config.toml
hidden_size = 128
num_attention_heads = 4
rope_fraction = 1.0
extras = ["local attention windows", "value embeddings", "an embedding shortcut", "skips across layers", "capped logits"]
init = "trunc"
beta1 = 0.95
schedule = "wsd"
final_lr_fraction = 0.1
Each number is 500 + 25 x the weight over its row's rms, rounded and kept within 0 to 999. Layers, rows and columns count from 0. Numbers have three digits each. The size before them is the row's rms in percent of the matrix's.

# k: layer 5 attention key, 128x128, rms 0.174, rows 93-107, columns 64-127
# q: layer 5 attention query, 128x128, rms 0.17, rows 94-107, columns 64-127
# v: layer 5 attention value, 128x128, rms 0.208, rows 64-95, columns 64-127
# o: layer 5 attention output (transposed), 128x128, rms 0.224, rows 64-95, columns 64-127
k93 113:509519482537551522537466487509499521474501524486462508451529515512492531546477505517476503495476505564506436518522518540516500540521501517470506521488467508486490530494497492513485478528509478
q94 093:512531499495550520464489465525500532526512470490538521509539502511486494496474462508513521491461526495504482510506511455499531462508498519514543485511505455535478499507488510478470469538501506
k94 110:494496501507462483485478479505509517452542483479491473480518511467471526523526489484463500538505522488508517510515502537515477512523501510449527498528511487499437534531502498509467552503470546
q95 110:480503523512496521465477494536489474483505480504485513474499536510478457519507487472518502487507508495480498517523460469473507503538523539489483493518509502444483478516506455520518514527468484
k95 104:476521485488516482515497490449480507500517492502531541505524523489470480482522520459472476485452505481465469500495491513501545458512484484456520491488507511497449492511500531485471496495497484
v64 105:533506475473509490489518503516517535519511540516504505513481441481528476470504536484503514471502455521448466496498468507465474511498469473524461518503540459487486484502498531492500477505494501
o64 105:507485521520517463490484505508504477495490497468471504504482493516467493535515452549478466461532508503519466535471492465483489476444474482498501502451526502493517479504534497509474530488465523
v65 102:497484501487560511524459469477456525522498514521505510478528484511526453471499478442481492501494501447492487488508498504498499482523485496459508490533444472489507513468501474487508518522503501
o65 097:480490507544441503489496543505508461512520482475521490529531509500488529505555457528516461539501467528521493504503469492427505502511551477490498529488541511488493553518494524449496483476525458
v66 098:493557536508465502521491471519496492494472471490489473492509486488502555487476516537491499482537530489521515489491515489541492514480504513466484493487467478495544521493482510476499499482517495
o66 100:450500485481533502484509482530519498508483496545522521504507471480493462465535480491508506523539511478516484498536480509491526508475479477510504518495466525487480522468492513478475527502462513
v67 100:496504533478499528530481486534495496515504530540550501516483478478486507492544508474463507494473511469481515512506480468504527465516494533478507468515479477478476531495489535471479485499512524
o67 096:534478489531442473518532509474531478515507461514504517464437566473537503497543471465515532533476512527486467482516490508484487542511515520481496530503496500501556448520515500462478491496467501
v68 106:496484513494541496493491445503509525477506522479509463560478495523461483503491496512531514470528472476480448534491528487513509496533539517514487480487489488468487549519506514504514500500492475
o68 100:501481491486503485560473499478475526473492460470506498463536510513504516490467516523458491500510482518502482512448489476473522526454514486528498510474508453536474523496554497533496494532493497
v69 097:490531452531546515523504563514496490502472514466480512519502518494515514478538515478507514490494533505533509531516456455492503542484452574489496503477484479495482495496471492559521479480519529
o69 094:500482511510461513458491464534513505513535480514517528515481500492484471544469531560502467548455525483510538510472481518494469474508487500488526475486507528477485473493497449515459553528495484
v70 105:474482524532478485527524507459501485479505502521477556502505489522512494471490467509488486481478522524478464457485476479554500484518478538516537499543524478498491528487478515506491477484519525
o70 107:518514511521497522512508461515483510489508505517536508512465523459471504506533501513529510529513486528487485484543463466484538522528482520486497551496479495501539511506491492465494479460498522
v71 094:513524474519470477468509512548534473471511535496517511478506486539500489508446548517507455505488441505489520457525491515486470464467524469489475523470487460471475504515518532509534511490561508
o71 095:472557501496487441520505510486484508544457528491430531497538487501496516486523503486497533534471506526480479484474497543501535513474475504547525506501557577494511496467521484533484513472475485
v72 100:517491506504476502515521503496485516495470483512506491464515479494517523480528505525473514519447519495545461485500533500436545467509535518535523484555490486526427526500452499489516492505473488
o72 107:510456483503505515513481483501516503470510472546488472522528498533454505500477451483477479474507505518509540499510467482521499538512466569528514532544524533449500504512460479483472489512512454
v73 092:479482472517511559480466464472500505505485503477500500508504497493489484505482519494484497481503497519479461539549492482469515473505527504529513464522512440487509494542499448490417476521488489
o73 087:488488505515523496515485533532511517497473533531482495431496493523513453492525479512497478498502491496473456502479491495479477553447467535515511544472502515487490487504515523501520468567453454
v74 101:516524473487496476509524516543521463460516502485520492505467488493512494505492518489520536515478481494469467495499509493504513474523487457475508511479494496482481510514510517493513493509523552
o74 102:497484497544535492479537459477532536497509517496508536532495488523505473530491472466502474492480506492533477497540514502554501488460489516500521470486516466518539458430539507513527498503490503
v75 100:480536505481519510477493519509491511503493481541517545520521515542508502472546539473549482516516458446484511500469490517487498488483511496519539499460483545512509544513482446502492488501438526
o75 096:501498496499529500463434505505533463513522489479499499515486464485513527505493465436485495496509496499519468536515572490534478525505519491486482517522510483499432503482534542516523461487469498
v76 111:479489494506474488521509497501445475534512486487527485471531518495500486519545464460475446511512511484513565497484503518521527484477517499522488487524454470483531502512528489462507528451537488
o76 108:521498491450490517517494462513533488426465517488494513517473498510484481500490504461473464501489467540497498500472518471455527506502506499476495500467500513494487523505467508487489496487511555
v77 107:485511491472452497509559493524553493459443504507531460512541501549513474491499451503568498513481480495497527502468525491502525546491471519510527508458489478513525496466451518489456477513516538
o77 107:457509457490533528512520501540543510531517475511526532481484524499494461538510511529456524475494521499522493534512454523466500504453524557493500496485515493510526498509508513478525495474483484
v78 094:486551528532518503472472433492508502527461477477475469473476487518463545503501511496491510480521505544511486445504476482559527476514529495509486475500481478469499495504512514524483535503483469
o78 094:483507505473487467477506492525493492484478511500481480528483561474446466458439511503499507500516488494489503485487459525484514551502514476495523525509478527514515496457508505482500490494523484
v79 092:515509516521484529527534467534474531518500568483484546474533463493494513522507524500468497507488505487538515518458479536500526495481500484505525487485507517474495493509500529486542491490465508
o79 094:524516464513517514523496505503497409485502481534520475518525538524470479500516502500496502483530527494483480508455524523551459490510495504475485477513514505515488475433550480506471467516507508
v80 100:527472491513510473467531511465494485533545487498456477468510508494507517487472478548506477512488526479514434477534459542438515506492517529488521458500490503511466508502492521565506479478498492
o80 098:514482491495524459516471486488491519513499517521517499494538508506510503475509507470484461483488526493483513448488477482515505538513492495510483496527450511536454540565487477485508521506504488
v81 095:501501506541510521468469487435490511531501505485454458543494514531505511484485499509512495456509495488510432523506488535489519503542483514484506507525511489505485528519530504512494546519505545
o81 093:487499519478513458476451534498471519509505465514506482467520524521505536477510527474513503514473486457500474508479463441523486511450501489509487531493495517471533513521458478487525496450464510
v82 103:533527549508506526484544427496485518496464477517486552480524472490540520488537535547475516496515491512510524497512477519497468487499521523502544531496504544510501488519481545506504530541499454
o82 103:512443513495475499520472509509508493493469514522519498522509511507507555467532495469477493506494485501524543526518537511559497461531476479474539525517474533500519526505496522511514484475504524
v83 105:528514483534510478505525507467488488531504489495495522559479517459550455504507458535523492509471487486495502496508479498503557522511523509506497503493515505513515517510518455533498482545490468
o83 114:502492520475492491472455484489512518515510549486510502464500531493519524507478514533528517466470493515483492509509527552479467508509507486499562543509492465508503501507491505500465521519454524
v84 101:523477551524449425515535494471511515511441491507499509493526505493526478491521485520467498516521450518485491513488505522450499469467518524495530538531503499507502472500489515500531504477519475
o84 102:508512498499533464512491457484505495480502512487516523511513488524497538502509498484490502497462449512490500463577490519505515526489467493489436488501488529448539507513489537478541503510551488
v85 100:526551501550535471499469494550518514491500475501498496537487500523473488488536540472501524441508457480523470486492518535473521503518482521523474487500502490508481512497488491498460521475495533
o85 100:473465515520493492501493523504479484493528471486495499495486488492486525483494539472466523483498522505529543489470541432501472484469500494484499519513496479518501472509512517473533488498534480
v86 094:508508526431514476479490517524515483481530492453502517461489479479512549500526518514510489485507458511509502519502503506471497490458527537517537483501499495498458510487504496488524455462479493
o86 097:506505464498502451535485486515545475509523481546493476489501497471508464485479504498488486498494517474529416509539509504464485487534522513487481518482516469482532524498534550539468497502540538
v87 098:441499527514499495508441497501486514512476516527514506533508511501490514535518497517470481478493507473502499498487551532518558482539499476502478522496476488492492551545527482552529495510515499
o87 092:539496503508489502483466539496488534475520490450477498537502495502551468455498532491464478524485505512469502480515503492535552487497511512469520483509531500511510484454487493463503435533488458
v88 093:525503536487496510460485499502520504469505502488565449518556475491539508512510543507481497512510493524479505452520510461501510480484517519505490438510508504493498537507474494532509457485492471
o88 094:497510462482524502497479452497455514545465491546476492448476500471452514511505515490503496477459470465496520521466525513497482490487477477521448506485494531482532494539487541517487523540492491
v89 104:477498497479519485449503478472510533447495480515500506463487495463512480545492483519472523480509480517496511506484547492518499497474489525515488503502542460551495528499505462507492507501470451
o89 100:530524519497508566486497526483495528478517560487489518494521480487494495491515547545490458522524483530488527528538500454507491488525465539469532559530543486506498543509499512479495487508514492
v90 098:500507452516499489492507505513473496440512468459482473517497520460488489551518501500537516520520453529505514511525510476530453509542473472474513461502483499461533500532504500477523518543491479
o90 102:466514567459473570480494516512483489544445525504532463474492496540478520462514516514466503497494518486490495536477491457451496488523535500535462556503513477522510524478525481485517524507465533
v91 104:501509515478526490493504490491521487553551477492503492467486469512520490523526477476500471486519483470533488515480517505488455455485531474479521479502502491495492514495528512481509465463509498
o91 100:494493502506473469515484479502506483528503517474533456506529486477499479482497487484480517548520488489491482466496531489533516405510509494536487513513530518500473523512472495561476494502513493
v92 095:547537511502514474502538536485476554470538470487481550505501488489486481473523501491481513469497512512501524497493476476487499504512490498505492482471514518577499537477498488489498491478521507
o92 094:532486480533481552528502505538515484463498558532478500490569511490484545520514500453527464497512527485523522503535491536451480495517518495489493560494505500512510485498504475514479492511497480
v93 095:533530523492508512525548489543511490485508468481516525496516507507513507510504482498474494458452476550563502501470482518523491469513532460505527522493498484566513477514513503457484493518489530
o93 094:529450519517513497483499494505517497509444490560510491467506505481516486517507474488516493548508511516541547553502535447523479483501494538466481542508506502476483525467479502480505529482485519
v94 093:500532494474524458483480478522493529488473480526452503538500521520530524520516524489509504526465496532494461483522481474417511480444529551460506491478497506497486482530503534507490515500479521
o94 090:469496509496529501458560485511496519504442497481513519488521480491478494506492487494470482487479523525552515525479511537503489518471481472544461510587511527501439496501499507503510467495549475
v95 098:499530523504533512472500552466520504466475504515501529521468497517495511515524507555460511485501475471496509517480505503548427507515500486459463528514521495527490503488498487541512466507527526
o95 103:490509522487480523475498481499442512477495469493492516498467513506518501553516507543551531461513447486496493503504489498545487539508493465529488490458472487477506528477541488467506495554484490
q96 104:494518464503483487499519493492542483476517507489489526500508548492479537447483521492531496540498472539492470494488511557484512562521512489494441476493461538493489491514503505519501480470539478
k96 104:526471507493509558497494481521536488491511540504491491514493512513546533502501468543490528516525502496461517466483479466534471530455493512544554563514504505513498525506499482517490508559507515
q97 111:549522536480453485487482482497459476488516524564504493472501552507507481492459500527463491528547496514508533471493484511485528481521496496465485485476498511480537465479511508537552500535508483
k97 098:542489492534498494518495441494543486477505475498480497511507518533529517496460492515522511512430507490515516516520485482503506506514516517507543502484490503518489533463525482513525502517500515
q98 096:485486505526491489486467452473475482491550449497482518489479561543477519487503494510494543457526519497471512478537498512482524552493514494480511450539489504498498463473500527505478512511464485
k98 103:499469506506473518492535517473502517464499539513524514524464502529555468521480484542474499489483502516480476525498528477454480532513505464475476500437468532493517503533501512517539503491477478
q99 091:470485465502495501522467489563490482518529503511522505545486503530518455540533492502536488491540537500512478586494506471480512463488535448509532523540471451549494502484467481502494547478491480
k99 087:469512493493526479569499527454475508514512496515524527500507486524515502506559469481452518481546465503518482489488479520497456483464539501507512485505489510495461461532471496475496469459489527
q100 085:538517517504513472468519529501483493495511510549490505498489494496498518516510460549531493507476486511506514527457464448485539500467507512461514525505512476480496516492487485498518529496487525
k100 081:479526498466502464492510541459480545529496505499499459502505464466486505452510519438508500479470481503493467517494513489497506489508501535529552503494483465516514507586479486467490512490533504
q101 084:447487546482525536506489521542504541549489459512506497517472502524487462515540480505495495485517532495502496495486521498523467460471496517502522539472499458507466501483438509465517483499471533
k101 088:483511505491473502506444511496473486491501503515509536510492497450501477498581479475466481524539480560520476486521512507516508519471522459531542505538542504528477474520448479500510519467511511
q102 084:478479530503492525499443459551492497499529482501495510519495521486527448570512505545504512477536508504510473493471470490552486528484517493523522497521506472561469488467473502471517505502485496
k102 082:492551496482523435473457514519490497520474488495510524518514518513523465505511482506449506498517490494511468497441529513473501492502490506520499495556518484520480456512477483484523460475509498
q103 096:517466456512490510508506537533486497512484510457488535518473472507549533562513500529524524487485508482516501524485520468472518439500510506485534502531464474505502517484457468488471530494478513
k103 102:438488532484490516495488482487479498511513490508552476499474477455478463515494510492471520499520466492497534455514483533515468487472528488514543519554488504520481492528473458496448527467532541
q104 105:487467503515507473478465451450524491468524510479500485491490486467514482491447496491523504514474461525498498537506526520487541512503498524505477490503505530499520520543553489522508453502528429
k104 093:525458534532518496492506444491513518492472463515498499518487500523557458483451520472501479500497504484499517492515481521513535473525466500511543556498520491521467490429498487495463495556466478
q105 087:545514488497494487555526504440517516511502493536502547483511505484490535481453512515468517554500473498522525485560572523456504473519489481504486491496450514448527533486520510520464501495495503
k105 094:516472463491494527546544508468510512486491518515485501496490474534500545508483547509509517533495492529460508537475489484487525539506528483517488481477482502492496509491533496524511499505466496
q106 099:470505507510512505519492500502497501516455460506526495536482499485517503535489492567512488486514515483524475492513510473496508441504494469540501527525494457508491563483463473502531523462444520
k106 099:472547527448548496514493551504501517513518456509526500479518488530522509484539509561495531492514500538504458480484476500482500517471536495546530471518511550484485501508475464501543481479528490
q107 093:509515524494521524530536517517472560531464482477493506485506471522444508508493507499478513536451473513497519476535558507469497506470522471468456496506492473501469484531487535492527448531507492
k107 082:508495497515515475550483504524520509494523485487478525491515542446485444483510511501479506491476421506512497498482510512467472466487501488496479467460492537504472507488502492543510508422541506